Each number is 128 + 32 x the weight over its row's rms, rounded and kept within 0 to 255. Layers, rows and columns count from 0. Numbers have three digits each. The size before them is the row's rms in percent of the matrix's.

# k: layer 9 attention key, 384x384, rms 0.262, rows 328-338, columns 128-255
# q: layer 9 attention query, 384x384, rms 0.263, rows 329-338, columns 128-255
k328 101:149102118105183177173114126157102147110166100117084173156073163143106136081134090138109102154159093114098156132158153113121110109135131124107105180157120125172104187123104102139173091161124147138123111147134164131143133116172084089103166115113169135073156120072171140106177135129127091135110096100164154125104100097095086107164141144141082144112125135130159119140139166114121062072142
q329 094:067169132155084144115134131116082137063172142100091120172134108157120094120138151126167110085103166143161174108127212084105091116117101174130105140193130140117132120087113185057153163116137168153156134145070149116088135126099094151116118121117114145126160137094129212146110096160162097126135121131165190109156109106093103163172170117145121096165154129152104112155080145187108103148128
k329 094:114171133109128129149174179129193109157120082122136111118127152160218133175062163187125156144126135094104100127169105098158141150119064154078129133100124127136135154130128118125086104188112154150080083136158115135107108155130119146132151168127126138084126095166162138131107111046097153155068084142161089142140111135118139135043152129131143160114157142060071132134101135122120145140114
q330 092:151161079092105169128096130155096119099197142120097092108142095168149138115158126125114126096103178113122128169143187117150109188059136129146110115168118140145136050151096066118124132160104120200140172068180139126191166132095093152095130150136117151127129149173142127138139095191070107159120103107086143129110141125197174119163134141129124152112110124132082113090105199171135068116137
k330 088:065104147184093138170099137152116148119079146083090120181184135131075105192125103149114121117142112122098151109146150132094144063151096162175101118149108087120145081134151214122117133130178141078146132118121057084122152122127118069126093142110138157125124077131090138101149119129082190157122154143155120131196132094069069102184115133160136097177156098151149095068191126135146075129158
q331 099:118116147084149149091116153128112111136135199102113133089121136159099121091184135107122118121127155135117159112130148128174110135181166131159078130158155097166149091158144140109158133159023124165106065121113106149121072191119085083059085156195113152103152174126090146203145144105111126133091116191138138174098130086160190125147208115144158159145156154126147192123093110121110112134149
k331 108:212138163151153147138090152114100157086121098133098071139158155148148131150146120156145114099043124149135055146109149088069210131117149189099203081089104153098147159145127152109179120089191144115132143051085123151093158139126127103100157190166082101106084108149116116133086119112112091060098198132137119175103089132124131088112140124165113157115171137083036148148129158113090091097091
q332 090:130098139089086157088113097123160175118092119135179168106139162130121149090098105121083115134125101127080074090157165121159143141126185111115111148147103145118126125167151096158118148131061106186117106092156129108125040130107124174163142082153171134122154101160118101130122155108068142168131099145109106105077206124148129147128083105136189171069104109084157153158129087122123171097123
k332 088:077147124106181131178125103058166096138151146138182142135103079107139153064195097103142148141109167124144157112044124115079119082150139082115119107137130128163150183155155126149130151087098137102102179135163158106119094117204168164162145133089109140121117176135096120136163138174118136159127106145142108154084147100172104146141137189130093112159081142130144136123114128100178134087127
q333 114:185087143127155101132109110132151128182115100164102169101162113211193205101178170121126129116123073140122152149096133158110111120166107104085127147115089125111117114152098139138152150143150107157115126083137149086186084103115102180196176153176121137050114104122093071090101140121059136157129060134127121145119148153144142128103147158130100102134114152137132184157140141081152129110135
k333 095:113077116112193131114188120096088138086076147123134098112137132154085084082156106081191104084115120162117193124122183142148089112143149143144149104146153124164137076140164175146158101091111057106167118139096096086181097137164175099149127086111139141110153110107099151139111127116050137097124143081126164078142092125112060163154167176165192140134025108156087169105133140126110169125105
q334 092:176123167133168160088102113127082116126102126160147136133166149150154154155095126162150114123128110095088124116120192143147038124171157183156132178156058120135097128165163126131078134149049122142160144193073097100129073178145152087077118111172175088153144109138119071161103148076107127095106083153146125170081162125173136128127169096120181185166112129081131142139128133092160110094158
k334 086:150112152083142089154038109130161167137129139123131118115125087135175150050184106095153130126099216153149086111069103177072139118162139179113181144137135173114110144134146118153099139091165156152108143123141101120112096121163126188116149129129119097088121181132101149134154153175147147122112091171148138147086108143143109067087149145173077158153057139126148142163126082112137161172128
q335 102:131155135096069141106118144089066131069147135114144137107126109159176165144119077058183134168147104098182078114161097141101127137080134169045127140123141138145137131188113123113121179112130143128149184112144154080094139094118170152097150147134100136104104166147206124105130174210141127159065103205144134111126162144177134174174087090138119123179185144119082093122184106134110155155145
k335 104:072152111155058145169129170137117127081134108163157133143137124100159155118146136124113138086122155133139115147129142153157159156157086125111071096139106134132157112160080122192122147104036149151110154206149135108096094105102135144203145157182107117189167169182139115183162140110177073142158116124126121089104159127106123155132129194155129128143158121135156103121065060111199199159129
q336 085:134127065093143133124116150091060138143145169159155103098078113132116124096130150170140090114106083140102151121143113130151099139102124178115075097179138070090189114135194187088122128160153167145123179123121136149187102158145126177092114099142074146119160123200142113080131128101087125077064133123111168142135146102128113100202138131120138136206139118176094153144146151152152145097129
k336 101:168096113037146179135095114185096082107120148140174100111127088131143143177135056114134111100127167138120107122094135111121153135158185158062189115171130151150098168117163157184075146093141105135122150128155089179120151112173137148102089107117139165180100150143026181143109136155092156128169111152194166116138158129158154043083143088153114107097142127107121141153166132061096102119149
q337 104:128119140131087146111151093079122124083114087131098061154125102184099103144152174119141075144091135120156115111143090151087184107107111144132160163138152112109150136112148131153160133080096132116156124167151063111125094131104140113162142125119097100196161144074100144118157109126116140123146173137106082205164120147121075121150157184183126143098181138139110129155098124100136095140137
k337 104:191142183094180078100097079147137125113066127134103117157121126145134185160148153190118167146173146110083120078138099132121184129090148138137151132079117144067113133124102163086143116067089136093155076101076126120152181158052110108053125115140115113157108122121099121136140144158172169109129121135147080202171132107138138144124171092142111159108109130114118135149137123123129144167114
q338 103:132158168098119135135158150107177162088155131103100107095129153090050087185155130154144179153118138129109096158159156070097188096122134125151129110158202121095121138141154157142112106158098140104116078095150159118111139130123086167128076139111163141146157167111198138142170123176159104159120116192108122165082126210164145137137095058104164144170097086125148131070116153160175094123148
k338 105:066202107088130126161115126142140131121189145187147113109108072149143103103157108163038086125115100137159095153103119087109157176155153149085123123134128190164103128144106104166110113151042102146154149131132049206139126093148138107133095164157111114146101131103120108138158100174124119165095124112110129126057169143100161106111159072140155135171149036153128200167123123135116118123116